Part of a small language model's weights.
Size: 16 layers, width 128, 4 heads of 32, MLP 512 squared ReLU, vocabulary 32000, 27.8M parameters.
Training: a variant of Muon for these matrices, 6070 steps.
Each number is 128 + 24 x the weight over its row's rms, rounded and kept within 0 to 255. Layers, rows and columns count from 0. Numbers have three digits each. The size before them is the row's rms in percent of the matrix's.

# layer 10 attention key, 128x128, rms 0.231, rows 65-95, columns 0-127
090:109128091141131128109152169134120133142156061153120086134138121131166132104141137182151113127119128135130134174145168110156120127130177055126139124139143138113157133140117161154182140105125111123106177149139127132119109168125128152158109136103127155108114166137116140101137170140107158159149155173133105111186121114077120105126146146142126141168113131124129108165136160145150154128130
092:141164217103132081149130096157137152140100141119091097127123107135131111118104106166115155127122113127115127157099133117115105119118102163110119149145118093124088135125180083118096133144138127143097090120118135130144118092081132147095111099178094109118123142133077169127128139135151112139130097147140094122111134151138122117088133132150152111130186120176125106111150081132137113132136
091:143144119174146125132120164155134082143128123173153102135189143135142141141182091160113101120149135150137189146115147117157134104109137137136095089142160133114124128157118192153160113086119117100116161142138106162128132199142080158124103131102093133094116151141148118130119141135123147143170106149114109143112094111129148131131136120113136147095137142150113147133141147105105142141175
107:118154121098116137122128128161104072155108139151110149133130102123142112112142146107150127102133079130105136124120083084085173134092094171115114163153138168111134174140115134134121112106140120127137086119132118114136144086108156127101149108141123169177116167107091115152090156105100091125105139167089122107163162118118164112135115139133110165125122128108121119096109090087128112125166
097:122177120161139090097120140143158056143120096140117104122169153109151131136158101150141112130171136110159150145140134143162140121127103117098121127145154153108128142170118182132185145121101136088156151130152131206123106165153090169139128126109133146116119139121122097116080144144120128124149137119110105111139146143123123117134168110129160154115132084132100139151141172118110162131143
092:158131143115118181149147128169086167116123147114189143098149104128137156135107119129136143170115147140128131102123109123121136140115155188146097137126101154116141112124145088160101167161137144127140131144114065099148101122159189130138108122137103138128176132050151107123145127129138142141107178143161129144152138172146149122149127103078109100129132141139126127126106100142121112123131
081:147164089070138161116118126165121151107108119092104181113150096125147129145115128106119114141136129132120124105107086106110137159124154145176110160177112149121161097147093100117137141121087128120128139144098123145114071073138163139112119116171100114149146151109141132125110134113133122139114137127146182103165169154119137087132105136157099120125120151163122159121087114107114140161168
104:157145117148138100066141107124181089162155117106127108121098154132159100131098113125086115117177121126179118126144152114134110150131160112118136117090167103100143156115108182101147152118130128115085155166131140128072139157142091133145146114107149109095095092123107115129147135146096128135168159138089119113113161136139133134128167149110130172116137116131138105083167134141117137148133
089:136096137116086139116087140108121101107130124104123141131112131112118125130118123124117131136134152133135110148147151170148144122105154142147128168140117130129126137104122124122117124156181113137130096121189139104124214175096109119088159121113152121152102116140114150121142142127123117127141130107102125153043137091174070148113106139148133119118141085161118162084121130158104109126074
100:175134116131169131092125121113132152161137128118138137133157120126114138171130131095099104116129140128134107123129115133140149158146121167106143156129076151101181158098094120128123154134096166142137148150112108126161125151190178100144139126112124164136089079157095104146179140176147115139138135114090109146097143132129145086158131140124091128121110133126118172118104138102113113118190
094:104079137134124163102165124127133112151143138124120123162117130088145173098142122143144162163141181139157123131122168129143124102143154092131156106141123108153119104146089173138159123110149130095113131162135182138139126144170064142142138116095158102104091111153162113125106124143133139086126185106100089139134136130104117142084152121131128146129134121115109130165170169094115131136151
102:111161121133112078163109141115118098124139122114111157141124084151137126125149160110091124160139111065126147117104190145144164131148114116175163131118133148143102053079145137118134119131122169135102140131147123086106110117127105143146097101103150150128141144157092147120102136136142149076113132131111123140107125094164112102121140128121145141140134140076127143093131104135124146061107
119:104166094124138069119120116115125152128146132140122089152119139164102139099125144083148142119105127145132121137165145100130161112144122129138124075169100124151131112140120126101092118115164117166105116173134129159159132132152097127090141136107147111151156099133131112148165120127111159130135068082127131110128123143128094120100207100104109148117164093149150110102113097108132091105162
103:175127153101089129155132152145146101140123151112164111138174116116117105122156120144135161136143092134135178124119151098120138120153082121144100147113103130121148079105140134145158136143143107129142151145062098187136140075136165131118110126154100115136120162142090134112120099163110147117114102109134103136183142156141170119158095123098110158163117140178116146142139111142146141159135
106:140094130139088162113156146127092159166148153136146109122074129086106110156114143102094124111151096162139141194176173108118116125115149145122121113110090119100126132106109100114119172168144122085117141136147102120164130134151163119128135155165092135111123137158118145122126145130130117127123107087137100111167137174156112167121136123134139164136155106077101148080125127147151123112118
103:121155158079142160119157120128130115119132113118130170120114170121136178126111085127102147122149148135135135172162099129117127130140081151103092161099107124115105087084137126126171135136128143132135147155108104137134108127127123114123150112092127098174139094138104142119157126126158154154122112145154101096163117145155160170166105148100176158159184130177105121113137118154171127115153
112:088137109107153106141177124116129115117129173120136115121126095124179157162142120134178138134111171138134109108139126123132161128084137147134202142131130120119124111101106141136121116127123099124113129136115114119127151114174134148170128094094120167148161141153103143153170150155145067180133103134112134117151142133150115125103138112153091137107083138149101087102130176131138160158166
099:081132068123074140100188111110091191139128119128110136136112152117122064139156154111149117125118127128097149153113142130098119126132107131135139118144137118131129109129133106153098159093118141156100081169146132121133147164153180123135115149113129136133133128118124137158139154148151133142123102095060158110128106102111113139158114113121094156129078113088169116094097117140127113117115
102:121136134136184144150125155097114100161155161137150121135136169117148097152108137109146132162137128133080160119143131096091113101144090132160116127089137127136100188121169143140133118141142126152151088114094111114137101105093109139153132124082190167116124140122102123148089124155143132155144117130113106140105126126100096165138116146140122122151100123111172132120088130186166106103160
104:126164147123115165116079124140171155139180102171151135113143070146129089135145126164096129109160100129175073167103109120112136144144136142156105117142129108126124128137089134094131115139114096137114157139141100150108129111140178125107134104155176127108100123073135113128133136128098120131124092091151141146134124146124154162093130167135080113142137161126111136163158136139120130140176
099:101142121132122159157127134122090130110129162156142171114132132147127103139128145144097118104124101159156172049124120105109125142145083106124135149142138132110121149133125114117150102120122134125150121140142118120143134109130068116120145126169114148130121098105080081114114121153146138112106094125119139132124140109064179168116147168097108128127093113155110181135128103082087086139176
111:158117154121118123146137151165137134134146116157171116134153104122168188158134170101106098127132147142126111148112154157111141155101087100105119163158128104125131077137110087136129108120163144152100108146146136149107122150065141160135152138106129113086093144129146136116151163110167212153139087146114140170133129127151128110119148087130138109106144106114154117123109101124136135150127
092:149129122144126149135140108121115060101073081113144145099146148089065090124111153108104111164148116122143166123104134116149158130118131110097114100109173118098129146127112120124095138108146119134114120110108094112108179129158115139107131092129109125142108104105118128146151114121132141151133116098139136088105127153165097151128127146146100125139103121169108113190186118111143131106067
105:115171098098122115161121131156123110120139141140118133132114174120101127116119109138109189152121116143106109145096140152156142126116124110111148144090064129094108162138122137136197120111136157164108179117114114089138124079128116153088119152142121152126128117150125101120111137103160174143142122140148120174166101151118116129128174146170151130115156099121142084102125142125125085084145
106:134117125130190132120118163146127129114121177176137139161148141089125167094135125127138113135122138122142152095090168134113105137151178157128134106124145157125112142113139153160132122160110104153125158127145112147140139176162148112177154145132124112078114164132145105118101119131155134136153141113092123125103125124129075102185172088114124111151097149116093146150127148140129138196145
106:114141153121125146142114115089156125099086151106210101148144148147136152090139089138177136099110106119139135150105151081136152109096123110136144137115117112130113156162102134113127177121083133112163139132122151137155133130087133131121122113182140113120128167135149170155138124093119123170160122126102135141131140164104108137146136153164138115147115126121138165071117088155096166101112
101:106150109148171177114138120149128093136125151119118159154143106102060138143122118164164135146164157093154117115122107100149127129105111138136097088075120140130089141104129108145125115135130125162136098121154138137168143126103071156117113110128129093097144146115153153114137156132152133124105134104126182076152119119134154095125143139099137192123099143105100102070141139119128130119146
100:132127144073115142122144137120098137099096104127135167118109101140124177136088131167124190106155114099132136118119087142120125115139088195116118085121140121156155129118134093152114103132102131123130157099178180111124120141132148136114125131146143143122137122088141102162111127067114125141112150118071129125111156124105130146127135173119127150137139145117111170178141120150136111179160
104:103142103143151096091102137138158110116175127076170145117121120138145112098170143120096142138124077121139142129150120104153136134124135146101122141084116114145148155091116146126117130154126131093160122112104159111121111154170126110115130168124145169105121189141121115147165130104163117123168111137144118085094171131100158171151089099162107157156103126146124140112085143158094112128111
105:131122162151139120112137126182133158154163126114150112183129150119133079103124126124164129129129092131151128139124099125093093089116122113084120117147146127139137151126155111127124157121137165151067170128153088137132086172129173126137126150107144092162094171121126126146138133127112147152144134160099174109112127109126080122189099151135118157116132142121079137157142142079125113124133
108:159129096106102102121104136147143180098093137089123101118108124129140119165157138130167085158138146109154152104142154117156121110140111114135135111144173115119120134152131080133061131100123127173148080168111127126138118119092082094164114127086161128131109156131134076105121137099132077113147092143117157112149125128139177159113134099109138125151146115141122105132113117091126151155123
# layer 10 attention query, 128x128, rms 0.253, rows 66-95, columns 0-127
099:137077126108136133112122125168108162092113133114128115106110126104127123058150179120153160149103139130138117105109126127148120135130107111138135077108150153148150088114111102115102150149171106090093118126122185096149121097124134122108143107118126086150147145090147140156117162060135105128113131164169123157137096112078135116130128145112156096104173132133119145135137129113097085116124
074:073143097136101121119123109127134131112117135137124112137153129145126137117114129136112113127216141150156134146108161124097126168161101077116137109111146141136125125103145148166158117132118154139121160146171084188104138157167126131157143092156128185138116091099130106101115127158109116134145164120114132075153156129126152116074131133113130131107097137137141145077109145154119166133108
099:130120135082158132119139103173106118093133115108138118084103138100126125095169149124160145140098136103072102090127162127177174138130129102137115152128150150147165127115135134132121134110143142136124116100121179097144107117121159133100107140089146101154105141098093144115149198104169150105071124136161131156123118128103146137161130122126133092156155109127134118163109093129103123170140
081:054111094138138110103185120106145166134099153138148103138137121147118100116162173158177151110129190112142124149150168134122154172125119072111138111118187124087098109126121116124136114160112139146131088131153124134116166111159116118142123106100128179120111131115139131142106147128126096125162096148133116084129119094110140121129129114072129135127130111121107139092139132154102148125112
085:182158144177134167145156141153130163154114149148098129131141072154132148140151099099100117118180092152157088124154125125120150128074130162090163158085112140126138119153154128114100118141137138142149145168142107149117129161135160141113109158182116130127123130152128131136129048136130140160131149126116140148118137129087140105164148124111153108120101107141171131144101131112123133120158
084:151136159138140152161100142171120111131138101081090174078118127124115128118144143095148147146175083140105145114104129153159153131110120129180143096133118140177175122142162141131127134132121137145117128150100191131158066134112157130102142152145118102123132137163099140116117130119159174103095126148139182131129126104110142163150134108151160110127135149151147120137126136097155129166160
096:105117115134173120122151096122107118137152127083182138157161163152154096125126124123145144124147153129095109109158100136193128113134126110165125092126158104110159170089120164127113162125075144134103094140121099119116147137122100102146120088088146117113141145102130125123131170137108111143157108146142160118092171137154096114096172119121116135144119165093079144149139113131104124098106
082:164087129094123110143098171062126098138132153102125121134163135100103115096138119143112149150136135154113174157102126146158137137177104134155104143148097093114143154125119121137112083140146100140152151139129112157110128189170154103112104128121097174142129121135119118143105105130128130138155156142111149123082117095115084124123130150138093144140152105087149147106107169188123133102132
111:154162133116148181114158129158119120097141160104166158132152104153123118157142145118101134110129101100153104099123117115095135133163144156110134113176092130146134160090112118152135161183124104085138106154144099120123161106152178080144137110128086117126125110098130086164174116155097074125120122132130154124124140157110137130150110099098102109106138109107111150111131134162082148133126
099:098132122108144112159150135110147173139114147136102135100123136115141159092131143136140113137128125149136127168097158141164138158128171130157146063159123154121138112155074111134131129122155127107101187139125124118127139171189088152148096121146094078131116116164131115161082113113096117123124160151138140106186153125104071135111149134128115112121116139112093102165131155120113129121144
108:135154108112136127187120153096114117096123090089133085095128086115122088151106094154109163152131127110133128145171142177137108105134154113177137140082111125143092099112118125155099160097123107122094159150158181123113094144135131117136131116147147141106119133143138178132131107124116121083104153139148112152125117111109119110145119148113153097109187133113145148138104141105154146079092
133:151132103115124087123157126112079153125139145115101152079147115139132151113092113135180124096134130169153124111145122107094129076141130126179139108152120103091076110128151118157123121110139150121132118154139084136140111095129105145106145130112132132140130128103167084093156135101125164133179118099099097171154113131139137105126113143115097133093101106111072143114134142120129174111180
100:144136129157149142096167156154151135117160146140132164133070102116102101103128128144125146163105089104156155089116145138140123144150131155151102149131129120116162129087125124144153095166107120142102147118129077100079148090173154097139112147133131128132107125132110091131054093121127085124125139098175094121142140129107103121155120138140165126091113181127123112105125100143093135133137
119:143153118112111145128139090109103106122160145170134129133129118078156078160122145133130125108129118141157152094141163147092111149168087098092153100132105110113096140102090140112162141131146106110119078119128097153166133138148164126113158135139151153098161101133093101108128147136111146130166085099107164079145134113103108137130129149095130172145120140136137150132126155147195114111149
100:108150148101158120140152077120126146109138118128160146103103123106147114158079087114111128132149096108132115121131076172145118100116124156117091132137142150121085139102122114120123161126129192135110133128126070102097179113163127137140151135147071110140092108129117130095129076129120118119157139145105126126125176095126144141150113132090146118185114157147118094073132137131130124118152
117:102185135174150109114125119146123158104112173118126121150162148144139130153153105095144130141106155125115092126114093115108173129117158144088130150149130119139172188139126113166110119098117140137111115107121122114117157109194112109141177086134107129105154126140114146142114153145105110150118126153095111120120101151168104163115082082127117118124143104124148118112113192121098099135101
091:118158121159107152131103115159132157119142118134178147124086122104134091157139148092136119114089110131170118142134124140112113115118089149116162094173132152136107139132110113102125158113159107110066125106130132161155118136126149139129127118155110149095121106106111095135149177157156106138183149156084111127135100140109135170109126124113113153121083085121153107087138148097133089071141
118:114099140130164118140115161130144138118142162155158146201136141109155143119125141139158128191135154134112146154114066087089091157127110122143146130119098146100156132159164111128160118113175122123134178129111143096092076121129133125116137109164084152130134132138134149136131092152124095128125132172110109164135106106096082135086117142092121132126113124129169120155097126114116119120107
097:137096153152132113094176093122122138108124106116126127137129141101126122142122137153130116145143137093190163111169193159092118122123124138153100129132096153089126138114126154087082127141123140100159133072112083135166138160084134132124109141112124089179117150089121131111163114123112115086134114088153101144125133140142139144126126130136122136140124144163124133131174123165167151136186
105:137127128117116116088160130105133175106184115102106158122114099146167118123115164117137080123099085099123166071116140098121126116113122118157088135135120140122095129138115140114158111148168093107148164124119148145102105115118134110155101129129103141136132106098091069144133139130107097164049126127130150142113134102100127117128169109106135145100090108087097132104125123125099104157129
098:154102140141161100125093158141138138138128136124164140117121124123116125117139129082155082109135132175106092111103177113124134136159144159112113156154162151152136146135153160132150144132132109163105186161141134092119123143083105145127121128114106177142117120102116108182127110142159117182115158158116088142119152127096136137122151137126143103114121125097202108159087118108144100133091
091:181106124138108137151179099131181135110116120104091128145136088120114108125169185118127134169104159117155160129103183133136129104100091143119109070087143133150137160097124121091094120119170154147143133117128132134078103138138130111131138119134125103116111145132178092120125146104121130076096113126125108175127136125113141146136146164134148095144147155105126111136168124111119144124082
112:132106106094117104125179153136108125126122130179100144127113099150166128116102123138129140098155131141128143130151129127173135119128119131114109174098087139116093099136139178178157147139172157158107115153085118124152133116160106137146140134150148159157147150155181100140095117131104147137103086095087122108165168103161137108187139106095103121122123154125131150134150138120167112128113
115:093164117166147132128083148157122088088130131140139122141155110122123171077158133180148098126108121095128148102188150122132156145127126134123147096109141164150160176097108135109145126149141111152126157107145165147101124129118130119130167136121130123147132158080160086114123191121124119131125131126165159076159102140142083117142147145160105109095134131093108108128108135141129135161132
101:075108144164146105097115135159109110116108149195107158120140133164175115128122095151151143124106104075138148143140164145188118131164145136139147149144157105134138143127115073106138135090084193148134108124110138102120155134100138152125102131145122101124132096103140152164124159145171129150145132130080132109117148152151122096131109114136133135143154127078140101136116108117133112156104
109:109184119102132109135122101167094086182097181104108129155151121104130111110126138136154128147103118101167128125088153134139122151095137114151150078097135127126123101149143151107137158155148128135109132086154118166133139138125124173149093169144119089124144129095117135146106116188126155158115156160128151098100110132143104088137114152123112127104132168129095100126142172137088141149139
103:122137128060102117102131143162166180138110126094098123084124119100120130151093131123150144127159113125102142121107126139139109155097103131132120117161175166167125092180126120098136154148179110130115123106121105111147121157103150162137081154117132115108121138134095140139070128117125137076139140125100133117102119170146128168118144180157134155117099102140160156167139141130107140115143
100:130151118145139154117137165096123145143089097101155135154130180144143163107169164148144117079128077117129118144111101102076074102160143144172145155144088088159122139100111111157113135140151129123144156134118104138147148114142145096144085135092133139146104140156135128120129147131154145098154153104119117107142125107136150165128133108139131096169144144139152077123080125144112103167099
115:115133146142147137152112112150116094094122083132163163160151122109173118107135132140156138135129128197130093145118123133147112092113155129091133113159210115114156137090147122140087117162147104143105148153132106141161129132089125110129093132122101161156104177089103109117164128130120112139120122123098122129121146164109093156171099144141139139117074146088109139110120148144127109107102
108:155118113100114103113140138132146117080132126105068109126148164092125157126144127103112139108128085170148115116111112108128139098114132131123130146153129112123154120146137093170141086117142106154134104124120086113135078086132092151109157140131214117140182171113111081111117162094152137134145105125099146131125118123101162159084153148122120147150130131137152086145110134112143122121162
# layer 10 attention value, 128x128, rms 0.282, rows 64-87, columns 0-127
124:133106121137132155123121133133156169151141151136147116126162168096150121140134143118129131075127129126149132118107144063160110108115122095102119123096108124134134110116126090130173164147144081169118109152116164096117130148096127123152207150107114133152168147146126080121106078106105138150167120136136134148123129131100167142121109077141117083168168130112113098106137125122141102156133
105:101133126130116143122098114133106145144139067164125100078111139110125122135142120150110100142146131117157101148146164148124125170123144149113127083129132129098145151141159114155077118065136140101090168167128137106105132118110167117098114196152154131153103116118086170131114151095115153132099136140141089142175121162095110139129167150113117150113121162126144122147105137147155093127117
109:159132142158160143125173146140120103158124145114090132135165076098077095128170132133151117116128143097164121113103103150121108173131130126134098093113121153157154160153114089086137153137102150068132111103108111154109129162133152126147117145099155127116125102103114156103143115144097121123166116155140108117116144098155167133160135093141122157137120168118125170129147128107141108181168
112:134138105124118152139112155112116121115140142141100111129111162107127132125131106133147128141156120202135158147080130154130097110138150116134147112124146087102143130084066137160146118088133144160117115145111121102169142124128164172158156100104128169113133161138073112078164119116132140126120134130088177146162099127137142135201137140160111117143112125139130094152149104117104123166122
115:118133108110089093127140122178108116140127107151144169109085123106147111143131131164139162155112130111133163124158121183107112117120136152148151098073131132149108105133081121136107099124110099125112136111113134137160137167125132176131104090114148111149144105161171122120138160120139134147103106127113116158174116155108128081105138137145142110166120059143140134113118082096184133101124
115:117147132127105112151096063141137130112153155124123112114125144198108099130154094193099099139148107100133146119149092131115124138142150137111081118097124139085129134144112139101091135106124151126143095090151139148138123139141103149128068143119158104150105119088099133146132122079132113132151074105148074088134131113114140135113158151128145070095134116131119142120121123124095131160127
106:110179128109118165102162165122126162124128150155119129129119098145122103158116091092106148103115147151171111158102137125132102144081155118151178126124107114112148121153143114179165091149128120146129130143140134171144139101179115153142139184149143161098148180109120155127161120111111121125120142087148156116145150163152119120159115123082125125090136129138127110169113104100107135146091
099:150200095122107136125125126097163163119130112109104125081109138102120090139141128169140111133126115118118119160131134165133159171123135142115118107140141130122135172125115105109099125159173068152166141065172134141153129165138136119100107114113125126137137164119130142155104169164146139147108127089171144121116149124158131144115118150140159172174144174122104144131145091107114149125123
111:134138144145116119085132097111143132136142126111141175173125117160133148160161117092122107093160181148143074110133046107135137156125117119126112118154122141120120128102136112129124159103109163135101109153116167149106192142121157130126148113123086112154105108130138143105133110119154129113135097084101108135143178130108086099165135181127116130153123129134141136080150137170132142120122
113:148097147127148134092116129121151105089069113125113151120140116133130126096149157138143138116099135128153095126115106141125096182127135147107131126132138135155136194126140163089090113135064141150129154066113110134138168144062153152154166121118110114079130114141160142109102153116145144145134086117152103112153136119098177113122124146129124088119142140137164135113153128122154150163123
100:139124102155126135120112103073119146186123132150094124162113134143105156143103149156128138160175144138125101128097103156128118112133166132128112114126107113155157113132118119125133084150123102149098116078064113106114087103124108138139106101089143106127128142129143124104164087089160127163128140089103138096094136143153116100137137117096118124117133138182154146134134151143164149131057
107:101092161124086150129102116146090115110098131124075163134127131132132166132125114099076114088130103111137153145114161148141122116130143146132131145126106127092122098127166123143156118137112132124149137146147104118147169136129136136145160161105129134131093064156148072119174134092160147148160150180100112126113095083138126124149083086126073122150153138123126122101154088136140135127127
103:106146130114121122117110128111162118171151101145113148128145093129164147155147134133092111138094129174126167128120116131139105109093168113154139142158105169114091079150103112143110154122087164107114159123148118162157137125108115086149112166081117109126104124184181106105163144107158121110125096118109104150139120104107113108146156155087151107099137120120115107184135142129142089118133
101:104156165125126099117113114080122100119147126101156141095153102119138164171206107132151170102144160163083115155109147131132122134132126125119135153139120095157123129147144112178101098130145162135109131121151113126104108122104171112132132092103123123164122092103124119134116119110181108150169118172122146129139105132110106103117160140107114139124136133145064139101157097145129170094146
108:140145104149140101108144129118090093148126102128196127113108138145141118117140114104164129141145153127126113148152158117153121146141104166098141137101094086141136130098163074153103109158075153145136109104109171108179135134101103147143120112138129125116151170127120125103103147125175096147133083149107127099175126090120128142122127092094087167119115129108154091150114165122137126140160
101:109126132136138096084109121116160151096099161124122107094110134124135110158114129109161144161129144139088150123064150150178130144101153084153114123117086130084113145116142148091078065132135170083111094145145131132140119165123098118129139116133115139149119115118064104117128130151127107107119128110125127112128107151164095099160172150162116112130147116142141144142094162120154105138147
114:101083107098108129168129158133166137109113129129111144108073144121160121125154143139140119128175156132099152150156077147117117152134133126132120155184136111101104123125088094144154108138161123109139131121119163121143118154104145140091105150098129119135115157133116144131152124103075156113149087124128097108186072111118044129147104123099137131157150100130136119114147130129097139142117
106:151162165126108133104110063118110125116138156145137135153144112124112132110144112146139134135139122116137140144126073148135107140146195129097100119076123143129139146131092130105091148183134119132121133108144169137112096121107147142112151136110115172128117117122114171135114166146153102136118129112104123162187162077116170142105083149119122170069146131115114115177114140115134159136114
112:120140116071123153136117132119126131149142119109123114099094158177120131157117107109133145142067111080114091146145112162114119151143112151138174117138157127138117127112119169100162107121178132135113156123103146083130150143115123148136123178154082150145112132131139183142109064117133098081127156133108120152145130124096142134165170159150097151123138115138101113122133120097129153082151
096:131108114099150103191162113110073147064128123093123129124131148115111171124123092136092121130153113124140098156120133149113132115135170157142124161132083113149126152180119128144112142118073124134129167122134136127133128134101127090097141134127059104129108159119142133133102147124128146125103083122131114141122142122138087105087127180105085153150146111113135150150151147135104079120103
117:131145146136165141132147110137135128112087082091124120100162114161163133169121100131103093123129144066085158217113124098134123131154116127137151116122139162152115111127171133125134093159183131154127126084080147136131114136143116144117118149121103136075182174095122109129124133105127149099127161112145121144141134098116143140124139149129128100128108152126140113126075150126141141111130
113:151108132112132095152131130140106112080124075108148123108142128125119136145153173105075141114132170169135139149127116103138146148099108082144187132114083060128126158137172130144099172084153101121088139107136103127124134134126108146137142127097109119160094120157118137156175138150157088154139130138114105127106111111096131138148116098111145138142089129113111128127129130097114127123067
109:124153110133148138133139113157104097125091108134143117131150117165121131127123144113135127097132159125101135129109188156160138149116107172166144106159172078119088116131126156149107130117147120104134092125103099124079081096097121143140133079136071123129144092103088137134095157135114127115143123071131119155169129143113108163149136134066119138096161112153134100153112138123128165140144
114:124108120113105086127157098131182120134147133138124132147126093118171113095178112168123129120169084135149131109129134120118148091117133157132152108128137121165132121133152144163119133075169110140168121141120139134120103127103140189129094140174111148130139190122147126105135123179139083104101123118111163120156115104122134138143120129117097153145124120086123118135187165106170086123148
# layer 10 attention output (transposed), 128x128, rms 0.248, rows 64-87, columns 0-127
116:131097109152107110095128163123162171156135167140136134135134169108128123147092145100134118076131129143147093101083133083156101122132127110101132131097074146139135127118149082136182157137143116198138124148118137118117123142101135141143164155092151146165177127148122085098138085093124154142135133132142127134117146136126159170122121134159090099131158136118140083116152155113133108132132
112:132133135098147123124151117095128099126130096176133121101087155126144141137109110119127095115136129113145115109152127139135126147139149132166121104110130156135127150135178125133072100078129125123103156135140096151101127117096205126099124140122145163138090116085115138126108171046128158116134147105143132116166111145086133121127132180125095118131137154152159160163104115123132118153182
115:138116161146106161110172099119133154162099145138109142152136127102108100104145151159145101117176133114152124087121093110154118177121133130125107090110156172167140161150094144090151163106077134126101136101107150135127148146151153124139156129133147113095119075086111144148144115157131118158146143144157123118130120099170152118142131093146115158153102143154110173143135104086112128161156
102:143118079101144141125133135117110120129129148154077072129092173128141156118122127134157141137153104177110139158095104107125124112151163136119136134099149120155120115086123129180134108101120111127126138166090130127167136160123145162142143117078101157120129157156154112064148140123129133162142150117092150108146121100143101176166110124161111116123130111152125120107162091105096120158171
118:141125112104111053115131139145120093129144124129093180114102122136141094134104130148149138148087143122150150112149111176098115089115142128135169118069137116160088123145091120137145132139141117088129139127099104129122122143111142153126112118115144134159136081168153173107133153103146137105118106150123118144148142111097136115116149161142133111140089059154112151127126120097200143096128
106:134149105116132117129106089124171161123151130133105130109097127184123149131114113170098095139155155106113132081139071126106139158119166118081086145107124131108153122171127150132091108106172129126143081087161111162144138104152157144116095165102156106164141109135112143149148096087104137157169103103136099104139112107122138123150124122126114093105106098135121146126112139106104116138095
100:120190107124148144096156149122122173118108150148106122122124100139131114158122104097103137115091104147151119148128105152150115142097146103120147135135132120143157142159121129189122129164173102150126145123104141155153089105183150150139141186121124103090112152105109143126175085120107113093130126120114144170138164140137113118139105113066148120050150138134110117122135135138121149134112
107:133147113109129136135140130110148141117102121091109114143112111107142111141107120172147091111124124128130164180132133164144167144150089135128103094133137140098136167136117074121095124162188121153111119066191116159149138141159145132080156127098121136142141133133164140132080137157128155148124103091117113114121120151103141173123146141145130149167126163161098127179174120131120133150137
113:115136129158101153092124131118114111128147116120150154145145155152121131144148117098108105118132160147105093124126055132136147148125146145147111101160157121136090151120134109168117181101137163111101098147134168095124180136116170137110157129093119123134083094104141138122136153115138170133132099124116115163109172151127075072136145148114124137141164148131116143095176116134132143075141
115:155115135165111154117081153138130100118057076147136147114146104150114124139099157140155121113104122126159113124115099141125103166090171158104145124124143133161167166141109149149117134120091112123168149100125083134132155148074168152129153105119111110102123151152120145120102133121117124162118103107181131099130145125106192129098127123123120114134151123158180127130154122123163161138118
104:119109108142137123157115072094156100155107131118107084164103135086118162153132105185099154119099157151122093140119118118136114129116152094131119105122143128147109104141133171117119112103120097123107159060105156117090119107116065133128114104117093111112134131138137142121155091091138127141144114129120162104127137110131128119110124097085136123135165129171123138114138184117136183162097
112:135149135135081137152087110165112105101078127123109139121121149131090140113100097120136109083113143103138123139127135106121077137150127118118108138129082127127124140092161114144144097146137120114103146124132116107184194121140119114149118130117138181163125062131137108132168140091154117160148155176077117142106103100119134137135131095107140149121158130118143137071141089127146132099099
107:083163153129122104108105138120148117120120109147106161097156102119140083138120113144109085144120155187127138156119138113150123121120169106124119133152109185125123087144109156128089148124106126116105164136155135129138132124122088112122115153120136156117116133149196122135168111096146111100119095113080107132173119143090134118111141154083172173149132156145154120122155098120128071127105
099:134143138111114100087146108083107152093152155120142166130145124101153176182154131134171149091084140130055115131133144125109084174128135165105137134137147118132107175130146125163110124113141142100082144110101154144113128117133112134137108134132088142117116104148108107146150126113118071139109138151133142093153113166095117112159135125148106137127149120152099117121132103165158120084162
100:161066090160136110140108128115107074159106101149131121091095166147160135107117103113129095169131096121103107119135153121168120155178124148135175119134110100150133177115121130128144142142106142166086139124121106105112176111114100158138121083136139102121144129114143135099111101148143097133158152119138131083116117122118129153169140148112124166102123155079176122110155128133108113134148
105:098075116117132121095130166106144137148096148110092119103127147160130173135085130147136161131145171129074146173102124142188123113106148112163136113124104129102114156150127135122113065110094126118116101134149098153155079126117096132119110115104130136133103104093121112153114119137153116095117131133150155159095121145168116125139168170135130144114127114163102138135100167133099102151169
115:126096110106112136170111149162139123104134111131133151111110131115160140126142128160111110137160163082100175118135059151137094113164125110117110141176139117095098133115048105154154106125165128092138117134125152155166124141094146154106076142093092135129106140099112133125125114119098159120105127080136102087125106097121076118131120140098140127137125130135117104136165097126132125124144
108:093132157150136153099100100107115103113120165117159103131139131121150137109150119147127119127147143149132147154111112151136073180186205104125141125087172142137166154121127126125108157160158141115130137107133147162125143144107127135133133161137123126150086119168112174132086179121134105128081133106129145135156173104149135134124097128133134146085179142116142128144101153092122119112100
102:160153147066130191148119141106103112168176102111138091150092159174105151131109135114087129093110143109132145146146102152148147114148124139132135130136142128139153093109119181134144097120135129147151168162083151110153132129108115161095121130163131138150147121120147144124130097116115112114119134123095141142158176145151139143117175168136103158112142152167122115157114122102155167088136
097:120093113109127128176110101130134149073104103088143146120145127108112158126117144123106119123174121104175096160145118129081123130098140141132132160124081089142151130137088129128097118094092123118153177158095156151141126120148142105108127155122115117152123137123127134118085158149149124125107119136112089109137178157139093108099139126074096132110149123089167143134144154164087084145150
104:134111166156154124142127120132141151120103079117124115102152094161138138153146116131116123126151162070071156187084129098116139146131119163137167124132123152146099124127174172134130118160168147128135129105075144109150154158140100162126133168156137116065193134105119088150110124115128140083113136132133089144118108112122119123131131142123134113119118148153162132136122130092133151142096
110:156130162103113112155155124131148122099146072113160108080123168108119118140134131094089119134125175166128131141087142103141118139113116110129163134117111060131125146128159101178075166115138102133125125104109131142094151126126098157109119124091110119144105119130117146138156150143176056116118113122109118133081111117127102160105102117141151122139088138112147120146142091100130147134085
113:093139100125149139118171090135108151168083098133146101109125103141102122171095135098150138149096163135106115128155160143195138158114097118154151098128142102140105122109137145148112113095137153098124112132110122114097102151141139122163069087169055134129120100093113126084124119153108142135112110084141089116166133127129112161130129105096137136114120131132149133107114152092120142123118
117:118150135127076108167171120159159133137141126168109146140145123123133106114193121124100151143132109126161137120146160098137150131157153159110131123119153127145139159140140128131109109113154098103159144154100130105117110143119146166132090141147139149133141133095140105132114145201139139109108145111087152152184118145118119157141128112173088176125096111097131099131193145122127073132125